python train.py --n_layer=14 --activation="tanh_gelu" --rope_base=8290.0 --tie_embeddings=false --init_std_qkv=0.0543 --beta2=0.99 --schedule="wsd" --batch_tokens=16384 --doc_mask=true --train_tokens=132700000
Each number is 128 + 32 x the weight over its row's rms, rounded and kept within 0 to 255. Layers, rows and columns count from 0. Numbers have three digits each. The size before them is the row's rms in percent of the matrix's.

# layer 3 attention key, 96x96, rms 0.0932, rows 36-76, columns 0-95
045:106135119153106106104120127179119144121132144123104101137177153136155220176128169104168138128151124111159150108121178144149148123137134134128077149200137082092140127094135153125143079102094100098130099085171155086125107133129117134180158121124115112081101120163126112136096104100118207000
067:157124105147130097134090120093103124072168109133190142147067109093121049086104094126095115099080148136096090133167111113156131151139121145122194127062085150135113132140136111120129205141153154133101144211139132147086137129147108136074125157113136108181170165142138123119124114128103114247
077:110143106150101129082156022159161127119141237134080151160132151113130116184162140086113155085176177119133086072153091082162165127167150164150148125156148132147101125117138129161153122108105071093104122151109073109119125173118126068100130146160048119104108126148111109147100124101145141116
055:108122163107160082114115127053053129142054160115152104168127157123139118135080157157120138132139065176134165105124107133089141069115141133159167109117146148121075150115177075114117129151068123139130121116112100093090177119154151138133132160106070096182100157130139088128132186137140130236
115:130128137110115163084155116161190142147097152137097140086199189146109159130183142147134116090130163057128113078170138099143155103165123140141142153205145143102139133143135112161141098073118137165131041114075138155135121155129138120103159131145089172149177090149078159188109149166138107055
144:109118146117091131114096086062071094077097108090125130197152121128105120110112170171158105160049129111098111112072147129113124137048119166093052140103226164163161160176137119107133145114115150186155094107134146139111149104147095117148163158113154125146143135125127100143141093173176142148
151:142101041078170069224147136141111071152147188173093162107097133134135141086165154151141112141149131123065167135114159153128128164113148104117097092088119112150171150120121163098162114094163119102108080114095076115118111144120104047116083121169106103130115069131159190132132130131108149144
150:108163125146142101105165153132146125091196083057118125045176111135106087052150160178132089189168139166160114096127104051106139131134130083109092068123122084134127081105110149125120150121152084121129146110106087181130081145151133122133137107164093148097094136141098141091139124192150133079
159:149153047129117091041116110106092103164092118124137078134106112112167135108114151146131021130129114134128124165192132095113147125118116148106130132146076130079158158156129137098166118127104212048175124153100159160097112106131120095147199126136118107070120112117085159134156167098125136127
155:131132137141145140127145164088147111097129196136148110125148122129069101220089130109130090150124119116036150143135115165098126190080084139101189120165090166140097140193157150186151134179155101131109168105151115187138139123137147124096116134099081124058121141121084136094092155179129089107
149:131094183106117137112163147110161146159158140114088122108138160092134121126122095136118058168127109111078138071121105105102124105134149136148086104142140098017158169122071103129134105158115210111123122147124017134163137186183165094131058168120141105140148124125155087111131123116136104142
156:165134150121188143170133140177123139187113157120110108157109136144035151073037145114099080106116154177117102233113134058130116115127090101134093145134182163188152114109123124191135131150119117135145103145082113113136153141100109098135158141122132147196137128153110135153097126138123095170
028:179131129177127112095116092111179083113115115222195104168129151112169148112085110098151118089064106093110097107121174145124125137122122169137171141095178105104151124110144166124101151147126125080120167162115140137127104165167038113096143154071108139139177143209120131113095106087105130085
033:045142136121089126144101099138196111044139199119171129129118144080113161138155164138176125106148172076168175076143165070153156135161113157111076155126127095092169109113089136083157128136151127129135164111143161133126134148174052071174119157126118107118101115154143110083098105133101167142
030:075105098137112131137128069135125111148152133130118124157175119175155142116175174118178123157175140117098119082099141110116127073079083138162146103124179074166134105095118125110102104102106123132162119166109112110107040157185129123180141074144135075023084117158084148146133093172149139092
035:104112149101133136159102059130226121119121112116110119143172101146156150167131179108188134191131141129152183096118121099108150137102133095129085191144109096129144143090143111171151122117094120141128099124151159111180101127128078095189125042155142127064086107193104127111081140187155111117
055:160134050155124099127088075104141161087162102110197132142069122108136059138093107105101123106095142120114080129164120079127142122150164135135201141091103095141116148113119067140118140113128135114108159206120138153121135183118113148062159157100074095148167177159093117120078098158118118191
049:151120172095151104124137194056102091152100111156125127144119100126139124091102127158077128129079092136107181151141105180136123160094127101136108131102189173136106154169156121095115192161152122164180159090133127110089142122161112151132094172110109146195125157076189096154174178099130098209
073:113121126171122125165093091091040123077137081116189120165097079105143088110111139110144145156125116193119120135046131107087144125124134170114180125081104091176142118133107129133127125163112121059104149163118067077127136110181114143147114088115164091077080169144138128079153113127107124196
113:091148116138125149075152062201208108140128162144076145098155165134137150233163157096143117137181135102120124089143103119149130109141111138135098131200143109123124134087110146163125044084122095117139118113071129116141156164077097121101130095142102167086100115127124120169114119103134134052
127:122154122172147096076105037168108096050145170152148156160078116089142085150092118085090135096109160151089122108151065123115126144118127142123130110094142153140090135134124109133138182099120112113139176204131082075080179169111082082094130133140095141112093147110162098122122115112147140208
147:121112125102139135089128125204142126121096129136148116100153124120121212056115127077127206134109166106128156158142129112025172132106118157160134144092162092127119100201130144105114168094099186126166148135142062121122141143176127118155113110072133172057141112102129158115119101130169113084
157:128186178148084077176093098113123118116102119150162175127140145129171129098105144133080117164113129127138127170115168068106097096212114115074063176132075149125103153195098143142135096116109073129131090125119096137138165148125134149057134154134112123060133161121218108160126164108127114117
149:147136111122152103091131092100178121117129146066102125108145120153100159205104131112174169146163079093146110177192152158063114136141141093164056111128131089151133082098136098095118091129118122093098082087086067198175149119120127131109130101100188118149113175095121087085114133093120124078
160:139154125129163132199127111148137131103157014145147100134110135150114102173100180098131114110196106168107137065126175110098149199130153089129100107149107163140142110143203099137149097173090190122194088148127142096116157143126142162113119104126091163099163092150109110110152079079148129132
150:093100046125092155132181098026152137127088041110158130088139137135102096114094089032117110152106123128147093133088103115158110083103116139138138121114132148098152138140110149138187100140184092130154126127085101112112153119134135098156109122168129117113116083172125113110087130046138134073
149:133139140140192118042094170061099150102112076147129122136094125155089082118141079075115200060116169116092119156108150101127132129135091112108054108118066106144139137125148179071153157112074127097110147134081151153124128132120118137107107190107108156161152147126160095111117109182110180146
140:123111158151088127092111154180114160187165113151164108139131122121139083105153124094139049203158123131107135045068114142146227118087096126140107132115075093219130138162112146115106107126117126115112136146059173118161127117129131140102085121139179107121094122090122124177136105119108137077
081:125053141138130096129147129126091093129142104139094106071111121102093159121131113164167063123144133171168141119153120160096152155136138192104126138155139106098137096193115152124112103183105089152101160201087143067066130121170080123135128179179168144112118093162152171134086072169184157158
070:106168115087152166074107123185118134162074093125088130134126104140158144084117083195154185113167092114101169120109136105167095151135159083140129134126198169150137172159180100139132155140118114145143123085157115101130168104151167142057104117199061126127142159084133125104178185168156110152
062:110078203111132099159115145101048129138121178140059166136108098146114099150151187171072173129149148165151078114127161136101156107141155171115156090119145145138132149108124140136091102168095144099097145128100105100106129095138119177121186177130151131089129148153162144086051112138137200063
070:132126079157043140172112128090085138125135211143150140141093134101184114145133115091092127153101119158123122198114111107115182123095124152137104125119092114153065069131105139118108129095094118125093058152138157157152099135107138141098165127109163126134147085137089126093059139097102144017
068:076118131145153093126214158187143106169115174135131140135109123110157135132130139066126109171121127079149143177109141155098134158123109137107072155158162099139165123182162174161066111122057146155095129154146168148096077179104074102128126140141174178111120086108143108124075149158066167089
101:103145105191112118138079141124113119077107135140158155145120126096200183106157086091134157195103165116096106173141123097137153185132118165137099081102156124154115124125101116172095127141102165094126166211165144186192121127093153157104187159183115136157120091133096100131074121094116091081
083:152115129137188078132160056135137104140123095173090130134130117097175135136101143160148194109153128153130140168111097139119153126042160100142117176115121146069116139125168119088083087185132132138177177155162161144220191114117129188145136188132089136115140145091113120129164189125124109124
108:141080205121144110096186078135185092180158081082118076142133124138081108151107144154145120085114138140138116077110100165116101114151173097105175144108085119099136138126139097055191092104122085166162138079155132143110168162175125090129090120127141136068141177118107175163137140137142172171
131:134138202122143134118156135157102098192139115108113095152123133164111095156072159172113174048176138125113133137142104118083073156126135120092096120157180103149101137158183103093105104117119101171153136107126119078152152099132154137110050131162181126059114151109133195135141175127184183163
091:080148082114127140155110101087049151128130192062095173177121087158088209115134075128164147128132078147071120105154137137189120094178107129129171132103074131142078130153122197151096134171166125152127135163130152131135123131102109126143187108149140108157138140126174158126165132119097078086
084:142110196144130144125131118105197138111202143186091047162079120149140040111132140122098147123129139112163099126155137127095100138119122124120160162136131142113114114070127137144147172075149175156127101104121121118084134163112118091175142128076049082128194151168088136150143138122057146162
082:135136154146129115133171123063196101079112108101119125142142077188125160124068096159162173142143186149178138089104115119085125135160129138116114195157086130149066159152093113068139128103080115061121059145088102164110150187122193111158163138108115124114087123144138097131113122089113167130
086:166089147068097104099154134065149140081146092154124111094132082119108152143137130166160084166182140074097101181133125115133092164111134132112149154167132103198103138168103206153129134145174158093122146133119176078121100088151101171143056168136102165113162132134212119134131101127170134159
# layer 3 attention query, 96x96, rms 0.0953, rows 37-76, columns 0-95
040:108124147065128149160171123163106101140142092088137122153072112115150126140064142177129185104149087116101083160122088146075098154113114176145058103152161146120122169127139125124106088139122104135164190166110206108163150115128164160185087108154158123094074135100129167154102205098078125134
069:111153106134188175142103085165075101144133119123161137102065100113144106167098118168099182147106122114152135118085093098044140135120117134115132116137164114143120134108096109120111049129150118133121116189057136110201192170159107152138185149120088159112047085091124141106149119092114159146
077:161153118145131177109136074180095075111128182119107160126112143177113076134143094141062138108079193111133087085173173147151108156138103091103155131162141122154085100123100090136144151109121125137096088178122096115185158166170087125109186180106104166151110043093147108139164097105118162125
109:130149127092155205114144105169102077154135146084147150085094136150141086143114110189078185124106177112109101092107140127089116164141079152119126116147159146157108166127126089128102125125139117152145128204098112093195187152157094145148163167169099146123043081062127129121122135085141185114
155:138177175068107083141049214103132110113165123085125111130120136147169153105155115121109092135131137073086139141125139099103146141088080182115141110147154150153127156136162099116138135101181133195093082150104124120105138096134123107192111044121084136132134158156175147088046112124165111113
167:057147089135144114146127177142103106094137124116135057124150127143129134139117095118128129126095162137147143140128189132111107097143174135100100179076153114132043153129067210138130200179127133178090076124097112091134160108135153093130116144147124143112090065127074151173206156130105145165
158:102111102105116182084092143118164145134128137041129169122093149035119131160123178142138077152061146137118138126148178078113171119140176050158132110136117072102123098108144162168099134117132130133130118156163071142089123149129152095085134159160063123124121128192171074103145110164123125149
167:088075133134134102085072111167127122157132086145095139074159163204130130097106137124169125117127075126110111181106133136107162133131116083110148073112155164126075179086153150165187088127140166099048149175137161104173124089146140138163149128149078132123097183169157116185155129136182143105
151:199098121135150110110143144126152143147126087131135200151107157143144096140107091166200140171117148083166152121091105123148152120075122102121134204105120135127131074138171115172131138171126138135094162165112111184172164145121117090111122066135090160068085055112147085174114195158097140099
148:152133155134155126096132100154131133175151136109122070144110112125131126157093046166120151096145104118096080085093186100118140118164109060153158152079181121101144145139058125129169095161094179208111129133177125127087132177082114087104064118100103119131134172122115170118121185187114114137
161:195100137154114180139106137115116132137089109115071105084130069104059145086122198109149110132144121158112167148141100096095094148108134178112157174077147106156104175164126104157175152109117097172106119103120126095091103142089209124102115104168171169145125117066184106120166186108149124100
027:138131094066139110143133105137119120164149137100063143155161133165110152107097118197080179193147096163087116107131120056127155141154116123101079094113107126178104143100088115146134087142109140175081114160164156114165209183082196135138113076153125113107101110113146085146112149174121078150
030:205137095109149155105169147116031130159107074100066108099093094161105126183094158149095154195165137160150077183125086158121080103123152135123182131127138179136103148111165110164103149109139141105113116148112081133128097146100178144075096124108134128181119140098147126174152163107165105086
031:174107168156106138128137144209085121125137085115092129131122149110086103161140081127116181146166091174138102212100140130107152157136131189187130169136116157120074092177118188129188145123104077083073163146161091123109160085127164137108116123124141134182148092104163113153124171081101119091
028:140113166185109156107139131184068167084147178144171126087077103132140110155147076056110079131136135155109119129151169189125163121194179148159142140119135115114129137125065145150141121123142112108157118193108110126121117141131071243072134158136131134164111118132093141113135090130067133115
036:132116151089152169155136120164102095135110131106127133149034075122122152165079155137126134091110143150121100136117051125111092151124100175119106157118133135110082134118094107124124088147129125131157169144068168070176162133081124175186097105128152116077047115075148150133121188081081070118
037:128134148160139106121099148120095098142135116152079121135206155107161115079123102164128136110093108129125151105156178194119102145138142031153103063155099159142155107164177133100131133187144091168129091093163142165090133099175162030099092114120140195141170152145121124124143133161163145160
072:083156119123163079125120147143155121128163098105129105151136094099111207152105117099143124149149103089133211224097082133099183159105171146101086118160176130099157157151198175136107099149145114158147178115107138124117108062103120164137100073159139133141148204133143156143104139123080139105
078:134147104137106101143094169141157149084137135143157134148165094092097183149171121061150062166117147097157186183096136077178200096091154125068151165142131092127118114106142180125160154108129136101094128126135059130118098097105092156143178099129090111168163130162135111106082059130106096094
129:092160125125128130146149129173123063151160096068140106128148121089137142153063096157103180116136115093130103140103133154079121194122130138103046103178199141151147174152149145139090095175132098116165189163106160116194129076158125102138095118177158146114096157094094164148117174093097152156
157:181127127079154147147125103152154094113156112160145103124160093080116124089153133128107116136112169136104118152111135100114161043170161163085164177103146139101068073126086147081166091145109132125145157172113109105157150051111107165131152152104060122139119139157128110068034126089076124099
164:017069145140189169126116103100121134153130083105118111113115059143152114120103136163077109138138141093106197178144127135139150161159051112124125163120089145110134154161134131152038152096116090124160107144114109175081190145098094177097116103155136106137128136111109162127118108082127133085
162:135163101165090073126078067148148140113124123045134090128100129145100071129114112106085098127102151081135075161177119191075126143118180147161095147132137078099146096134142134178136110105113120122110141145114163135147127094149112094094093104091101117152166112170193142176137151122043062106
166:132070104143159151146088132100148112088145111149124131135136142138138138101143135088189149140172166203114135111116159132080148166150175140092133118185142069075118143151131067174071168119152123099137065156162143140175103101114161079167140114098132110112151141037131047168079133123129121157
163:142145102157128120105098076115205113118089092126148089134167079156118151136177061116112159167149097140146133123085149103136120110060122069161172141140116072079167180094110093152152132116100115134119122128115105108169077186172079110081084056154089113137125105115104083082138084122139105132
154:115122185188159174103090176080159137166065092116088125147172225081070120103163112144146139105156123165104116153133127164091118107153178138113099103160110109155149175134137175100118073132102081134125138154107161116085136131081072127155120150137135124120117049138173162145071152140123122111
153:095162097167072165143111162105155123161180150138138087083116184091122110146127072105097170161127112155151118082145134117077208159137122106144136109107133131165171155107117112112087084114179201094102139120118124123114166151085095112108166184154153140156144167065062176144096116163115081109
095:168130160161137113129130152118130073155174123127157173143186098141117157101122090128147123072152065128112156127134111082101184150051110192102072118153199130164175127110183126140115120125203134128173136140149122153108108105164097109201101083166143133095057118092098112157130152110133149145
069:104135143134115082119092127143151124113082126139109148127173215107162175059147137171140110119143063164117158156122168162134135093206120124128126097119145151141139144094109151141141121174059167120104089088137096160116094148153123109225137143132145124153176039155177119094139145132124183118
070:163154138178112133081116124145139164076197165139174139148152097129087158076171083118166105076137139109094144130172104075071189109084110157158131097138150109148086129142172081140131149132120124131193137114153105083137143145135105172113134090210099120134106136058114082176149134165138172146
080:111137102156136134119126119126155190101132119142181098110083080137119124159157117113106131187101163167131097140106118105098111101124154107111206171079106069110124116116149100109151092073131147155154125141085126133128122183143053091103173188136064096161126213129126101156190073183119130139
078:133141090153127130109125148124149115146185177100155115075105058168119125200122146080156131153122181150154135153067060074106131077111143099054122153105131114138155145134166123085152129105188114106140174097149118094114138167094093130096140129153084159102114176068156106155164068078115148116
082:154170092143157158120125113137170166123150125092204139090184083141108152168121115112110157156141169175141151095088097121065118121127145099147154141100177081117181178118189050099155139074144137102127115094129114069119111172116092088110118131166080096110071165106141088096188123125143153136
076:105134104118136148103177170158205148134087082119178151147116072183141129154071138121115110144154148097079120129165146110096094109158097102093212113130139104068164131107185162077136081119085131103113181128117118139171094128134134150107190137143133095075150152138166170152119113096103159062
072:116081128133126102165148140117130116160129154157089128129064176117140095107125127144089138164149142163091049152183164107172127142143104164113116124101171104148119099140086191166029072156099144157091123141083128115139127099122165180146137096053132117093142078104165144143061147138115101079
078:108108165120114110089160082142149111109163131118135142115111164150123142061120113124158100151138107089079053107170110111105140174110129167142107067142143122115077124152117122171122085153078101127118101144126131099132203163101048131094183069095102156145206097165100139117102173102061097111
087:136130161130143122129135113099113108179076060182127137096110156133121126172102133176101126106139088162157122122100147173168077130094153121118134140177122159142143182113097180070127164113132148131184095073110055105124198113154099112197125130182115070115151174095146085098199130124098144125
085:125153149121198079112146123137100150133107207088092108116100128111158110182055161161144133125117180148132129142148059199160070145136147131105113214037098176111084122128153134100177117124111125177151098143157142147139147114098111093086116148088129099135153090150131145099089123108121135157
079:076162120092169103151089118129157133110115148121125043170121153080138141151162184076119108154094167181136140111200145138146079116098171127098126108156066091163145102061157174125135071124061108116176128111105131113113127140105112164094125150133140112098103141115123070109047121145181143117
087:170104124121081120151099106118180118145135142118083141131093135107138090069135179096176086099124117218152153141131152091183157144141180136129117078100137131116155091135165128163144107116120110135094133164190095178128088093186077170198163078140166132166129104135095124081120194118139171121
# layer 3 attention value, 96x96, rms 0.101, rows 32-63, columns 0-95
120:097072151132134157124154139102153120137132097168098159133118143165123122175166181188097117140135116203108082155141080099076112095092126084106116130092163178124086150158088087084141157171159116025144123148175129148126212104123096124134113097107115126179180139133150163122095090131124110098
128:122179122093098136089086160123133111160161116165147154163131219136130103139097182115161112151088092112160093132105101113073123132179175144101138147126125110115085066114093097134155085114114125168164185113143136134172131114092081044072122140107107081175179112072089102083105113125128122151
130:083125118182114075158130137142142091174126118101166060127186104147125126150173102149162104127096135098132125124079123191119164099185169131060127098154113136159148136110163076133152160169098102116208153151120087154124124098054133098118126154099125133130157098101136165129043087126180092150
120:147139153097114144120134153117113096173067144157109064137152064164104101159188163135153178137115173154166189107107124114115058158160082143097141122118115095121135197111123114112143148104183157140137116168112083124183128108070203114106182120159136164155097168096140063133079131121142124126
122:118174119115109099098069163104121058185083117110155138107124067079154156108113106148092150118132148129156183138103161143100133205137134117204171078205130146124114138112111137196143152145086161134134123103131122135116169083138111128120053129177163131181088078145139134185136128133136092124
124:089104116120111127153144130141122090082158129172168162112158171141026162122103098115126095122093117076160105117128076131108098085094147133078145107208127130131129078107201119114135157155066171096104081144149127094145102153074142171130099185125142096084105170107178121107180145133139157130
133:101148146135112122124071145132124165144168164173127152115136105147164123125057094135200138101157193126130100121133188101165137140090195140122141175162115107061186100171097112140095142120151132147157141105028119119060127091131165140120191151110132102145125153117132122061085113123084143110
131:112166156140146114136190139107142129120101072119128200116115052102157103096104133144144135108140210088125126122124152136104123087123180151151106175149119125175092155124137100171189047114103136091122197101146125163104126112095140134135119085135140039156170096128091107153159089149165182126
137:155116116090115111124142097103106135146165149110175101128139134168129162157131119170170121130062137161127133135141132119076144171166133117136117168142119157141098178141053109144150152130131126066110176042077174079147110134144175145128083093122138205149129101178168098080092082143097214136
134:099100122154134141127069084123110108163096118129144182113140150109116115122075112125178107127127061166088100127115155159163134138143086115070173123088168108105165117087125157146066136061086098083129177095132120138153066128161138190160100107125064150123138058088134111171058103124159110150
142:150106117075084119083120103098101112135142090155123079155171093138090097156110185143114154122181156216149148129179145108142119142135107161161134121165158126137113140094085143096087136076148093161139146121154116114161182086126092131098088188136157053063190059115143167105142137158105138123
127:171112131095119114131158122113119037149127110057149149134193175033134152099148130097083135134161145162124124125133121172127113133096135103162126176143120119146184105139120092174149127094131088120114119136095213134050104102166157088148168132153147115141200166083145169104100108105105122113
132:083124106127136123116186124174108199136119138119071136137145109122149078172098096145130112099088138157152178119090157109092124133051116104137114110154085106110100069125100117133153171134114078136098125149077107127135124110144067128147128153109114163101255180158145147175148137068128176143
126:110183160081125111152096128141197128145092137120147114117134106142132143150127155113130104131083139196099056146115098128207145125094127121191131137181114121113129104078136137053109088147100085128142084115208132140100134178145145105070116209113123128114069165084097078124103096127113108137
128:141203110148118141148092138136129124143177111124063143127154087127092107086124158083185139141069062087189137133131139181143128131186108141132100126171151208134110185091113157069112137188139142129115126183112119121082110097131103144129080121125084207116117139086084146107113137175123128152
133:203063130184136082089072132123113118144066132142129160115109173084120103131174153097168115138067209112140109136138132144168116098123179102112114078101148088124142107114130113168156133175128110141121154132145124157141124124107196146104106105109147218060087135173133096172178111103129125133
125:152103136125094097142039087131156211134163149107111079097216086133143115145097161116091113108135187090102127128117142157151102156146126148131111084111128105053143114150157094132179140136158129084107116164138134104182125141093102143197080164144093077117101105118105131136143109196135076122
125:132135121144133146132165109093138138134161148168165209144133120173165133079039158131063137164097140119163110133183077125125139126142099144189122078141138124145089167114178133088126111121104169139085126120135135170194105132116231119135155166121167130134153098117132132143098038143094147138
122:085188118138118119120148076150154108153139119197100077151160149216155175127075141132127159153138134085138064106104062119153097123107125106175092061071142148123180072174105132124136181134110136141092157127090157151067123105153153189114106123146119130136132108151147122140135182148097081128
134:199179125099175115125134156139147127016070143141114087094192171106202083117105111121165134128078070161150103160125079127180150150118117155100106133178121108130112100150154097120111095089140112131120098147124120084178108109158157098112088081133151102131144133135130192165080124103133129139
132:151103098167090146125150125131157149107127137149129099140090076060074092138147152108117132122089088156113120092162164143084127070175155107178142100068170193125159131147120181175105109050117129128128110155137113174100108130097180188189086129117135082117108212138111141129113085144142151144
131:131035116087142091127132070115154108139162119156088158131143116063172132133097115142155166123101166111152131109108097132128149111184036144104112085133096199139179128152124131157080114160120101113153139085088093172143143162198134125157190149148166089136169101116087091094125093158135144145
126:087117123105151101105124183117124049109194103123089095106176095101125127206102123113125151148109190123094068099107203133157113084124102114168111180161120105106107139129092124162147145095116171115167124132119178066205126142131162110146176116134115071136079147133156131176152107137093126153
137:164114147164110113115111085105112181087126122156174109121124102182132154115130140140179144130153156181118117108158081134113114115123116142117150147141109131124111144136139132138097120125138159149058107080179103151141119183215080031072104150162145186155156127076096158191147120092214125125
133:100105136123124121125118217157128102145114162095097190133154140108142093123079144096174154129123057151120157128111169160105143119190090151136138121126143108133094110198184065098195114097189133111105140120143136097100157170148110152111128200152165182186114111157103098111158164091156092110
125:157118123113119129124138100122130103100155140109117165134134135085145131131084057093076096157197199091208088104125194145159110127108164134031144117124144098156086114141113137051128163168121170091087104107139120104115177173113131145141108143153153120139176166128120164151066164149158116144
118:146163121124131078164073170121132170130140134097125151170095045134111130169179137098155108177125157137101155097195130113173097127099126107165143109116103126102144112127079088108200131087052107108175162071120110107149153173147163134111177101129118125142187149149137159150074168113199128132
131:163117103102113152115153169074123128118104135162125144132128155114096167178113132177092125137135148131104201140104091143108142152170156145141137075074123115143146060172149111136170118122100111134150127143118128086164171110133125193131138068198098131153053173048104217128113109097128183122
123:146143108216102155114125150094113168192144111108163161115135106196117153103127106139183143134139142157131132119151111115163150103130136156083127125119163182121108128141069114093160165104133103164150054147168166174151110190097113092162110031131118092089126125097097105096090164125057137155
125:059119110177121154155103173126146165137155134153103076150095158084174106097102130113112171146072126108130087179167064122099075196144154120085097085149136125149158103092101152154141110092131152124137089114139168153112129194180196089172132151137139138113154101148152110188151158178156138087
122:120144151065094099090181128088122143146147115096145161099052078164096130074117135100148128107096180138108094158119109133125089089164134127082140123161101159131144067095117091168110148150152197117073118113132172083117163085144095140100148130072143122076056085080146142152101109156151176109
130:111105118127125144122158096113134111137121093111195141157129091137126088144161124086109090118110138099127182141127188062135126155166171107168068168149143163084177061135101141098107086123174178200108165129142159124161111130133137089125141145083101187140051114102117151146090190127107195148
# layer 3 attention output (transposed), 96x96, rms 0.113, rows 32-63, columns 0-95
139:092119151110084150164141115162123126084073130098169108077142192157110113101125155086141141166119077137101086119158148163173100183127103071119099154148124173149089101159144083140112197109137108082072126138095118076156150120153143102081120120101146113097152052080091180088103106121072135156
130:148099128138113149175110134167156111105134179152153116084077115151155087132140124118154212159089115182141099147135174064130137125112103116123057116123134119122182186150065129109100130149152192165197118124127104147069116158198165183122108100138129116142141130155132189125141156190129176137
137:162133110102158098080153073085117131081112143126141156128142135088113189086141137122084156158174097145117080132163131160183099135124092202122128116088099132117130133153061152135115148104138178095143137148122090079085101169129082173150140136155212139102133137187146189149153114214139114110
126:110133170129146111105140105075146113078164149121175179153141117121130155107154180092122143160140185125175173110081124161088146167081098078104124091138120101083155105127073089119082101166101123119168131052158153084130177111111102097124127043154158129127158116114110116144096081141086141204
128:138189168170149119113080130146103082145130084146098149109182102099114102174183076115138113122108144067163164095139234150163161146121131143106136170153129108139139141126059150102131155133122145140143085131103093126120064086195094130134163151165194150125137129163122082079128088150171117112
134:151103123110080068179147105107172118096117152091127099153155102114105132018152096170113144099111104143092209140176125089176131134109119116171120133112099107162094151100141185158094108113137113135128135167194141121106117089093144096154130138100131145104080156189099150091111180139181172171
142:133140095117148150161138140126170135094142163091124108159085147163122113174136121152101121152169151101141152158154196086080099108129108210080090144094157129137158192130109086149146117119137147166095219070185160076168085112108129140132120158128110155130105105099135061155112156172121067092
133:146133105143081162094086104083146145167117134146121088217135142133124123109090161132080116180088157127106107137093140092209112180130140108102113143102226141115141106098071144084148127123143141146068144082066107177102093081192127152121121146074127112101081148133117147108130101137102111105
155:104182111149170143126181128171109171089134154133136131180078160167202075125172131095058170172107137132056157132137165143131180150081094134114143109179135111108154116142180139147133161168152110115103096171099093124091138109128122128122120134198144166129114112069137129138131149119210078113
141:099120119127155113071142167187097141090082139103090108171160112122081147149133161109153108119142133123112138105167151111176144130200144164125118102101127140148135121185079154115144128194193128076101047212181142169161126157097141168110082083114118146162143123142137075142126157175155128089
143:136114171174086136195118092131085104116101164153149164143096107155120122174124131106167121101128178172119138116186157133129102085120103063073147131062109163121161142114149085147142139179085134154120161176072109114075101101087125148081135087096150160147163112095120092125133086130134229125
129:116072104153143157072159093145112138137131128130141177155140176123125109103119071157191090135144155144104132100158192159114114135139129133112108127156120144137120192172074170172088141186119096204131161132100082139130144155112079168073189168095070140117076147104157171123156117102113082172
137:093173136117110118093177109151170140158097133166070115090105117117175150118124115054126150184151177174173166144166140153082133125129100152136080170101131188131111082119201132146071074123151098148097143142114155092142053124141136099109121141048094113137120163149121153145118090187165128129
136:137120130102170152219148161160088100121132101127118106169178098130122114103182108118134127111136079068143114154148116155076107100088110118111127141072110109109096164091081168118158158152147149125134096155111075134142137148109160141212138086076123092116089128153102134128162126152003130103
134:047139108140153111106118076109097126082132131126116160068094107166147192121133120115137127124136108111162115138117096085150114173127131127150186165117114097102127127105131113112188134160078124186239132176133133173194140111141119089140075135125163171148120114149126137180195177191138131131
135:141152147099143165107094105120123087157156123148114209073173124129111063034118155085101151148149112164095091132140111165129121171138119176114203141154138118131100136093095204138138108100127118159104101114212170120110152176124152161112152070114107129106142182123130069120121151082150128109
130:104126103058121119116161137119174108117156138140103077139139091166105114124177203084143115145151173084086089120123085137163081116154102100132154103101110085151127182140146071092081118107155154190174151140155119123097076158094078101141128184139161175135183150117123063101161101096100167118
120:119186100134092126135150137143107129126138102191143143172109158139073109078157124104118111081157087120156144140111136081115089075096158051123169157147201113118150119110124105157145171160205161089084127144151129165090133106153088154120099093152111187118081159092111184120157154135147183184
120:175098115123152116190149136096111099145124125079139157118088136114077058136100120110112146163166098083191137118085142142135115076133118100074138107197137133138045169148180126139144113136127145106144127122178101152168068111092108110076099168075138122097171093137114140108156153180182119189
137:114112193094178124125083086112117150180151140148086115130163178116148142183133160132108125143080115116096147134119134096098122084080086113149139152075101066115146124204109117170139143196161126113109129117112180143170107223077162127122132127160116121139097200145127175154186094111133135143
137:147127116086078161104122126116101124136157107121173096114131144141147198121047149123121114064143215110126116110129111148172118153167142129139154203158091112118118151050144123108114171169198161112124145116150127118114207161141116137114124139056105119130113084117137066175155141138189151136
135:122142057186096174110141119101172184161148129140118124171100127130061148159121147116148135145129102129096106104096153146118129126165165156128178131122077150106136102135100138141130155145150098105156126151160120120098093081127214176176096121129128222077110146053126138181165072145153113184
136:085048117144136046123111104110130098151183124167131107126118121133116144096171162137107149211098204059054143137151174107118137128095202167151166148147114136138134126146144123156095137187148164125126137085123128090082102080097149177110143132107121154137121118144133115092080148116063131113
134:143129146132127175134168173123113086115122127102102101123205105122123114159067176086129127142141133164131122129148091131121160101132104101190111115098139067115193095110146169157200110162120115149091144189119132147117101088139136117186163110227149075124142122084137112103151082103100125210
142:138100063180185115135065136140130125086132151143145118103183141068184118162148109084144069149115131140114128158059142131119073177124059097119134132181126133140160134096129094053115159103134101171154092164160170095158079123121161148142139158150053158144153143128158169119119123114085153154
132:131166140160151122080172099137105139126130107116137141087106139163108139105125128190196115158098082144117231136129051119157108137152107162137142095131118154128124147117132117172145112115158219200072115124114172138141078104140145107100126152139112208121101115191127130115128098101090142199
133:198150137158105141125117136161032204137130145081126178147160125157143132135129161127110152189174178067135106135134096104143095095134122137151119118127131130123159141123179160154062085116136168154123073127158136099075158121187155114100125117126140119144072150118142142110113079184053073115
137:106084209159110164135094087113146204151099146157130131107110102166132171105150147091134095086133164110097153137084134162162107103068114091127045139192148123155123153172106141142117158072141134080130106108170100141088121171168124148139156160186114117126128123136101077154122136130144090215
131:082097144128105140133104157138127115120130159094156107145122144139098167138098196087144127078175074135108114126133119162149145085098083193118124124118171076106144071116185158180142081119126195131184143104113077122191182141171104142074098173149121181161125144113118124138115169143110205101
131:178141122095136106215154134110147077129136129133101139142136140126102117142121174116158154142091115113165121099088122093106087116168110117182139170213082135136084162127091112169116061141129100096141077177178153134153150054177043146093158133114121130094114111090135158129134116107123153060
146:098068099117162129217154106061093122082145164097152113147095109114121083123186125192113119070152149130142116144130127123138148176087084121207109151124180144136137073108074146157130080124149138151095137170112144136091096076166154130126151140120117122107166156090102068104153164111152066122
134:144145132126173124121123158140125176118143133142167132078059120129150084132118166117154130069119131122188119133143096120059089148046139154144139136095117172103139152126109149099167095171142083142122121115097137147026197095130123166099137188156107119143198134166151105147091211148122124140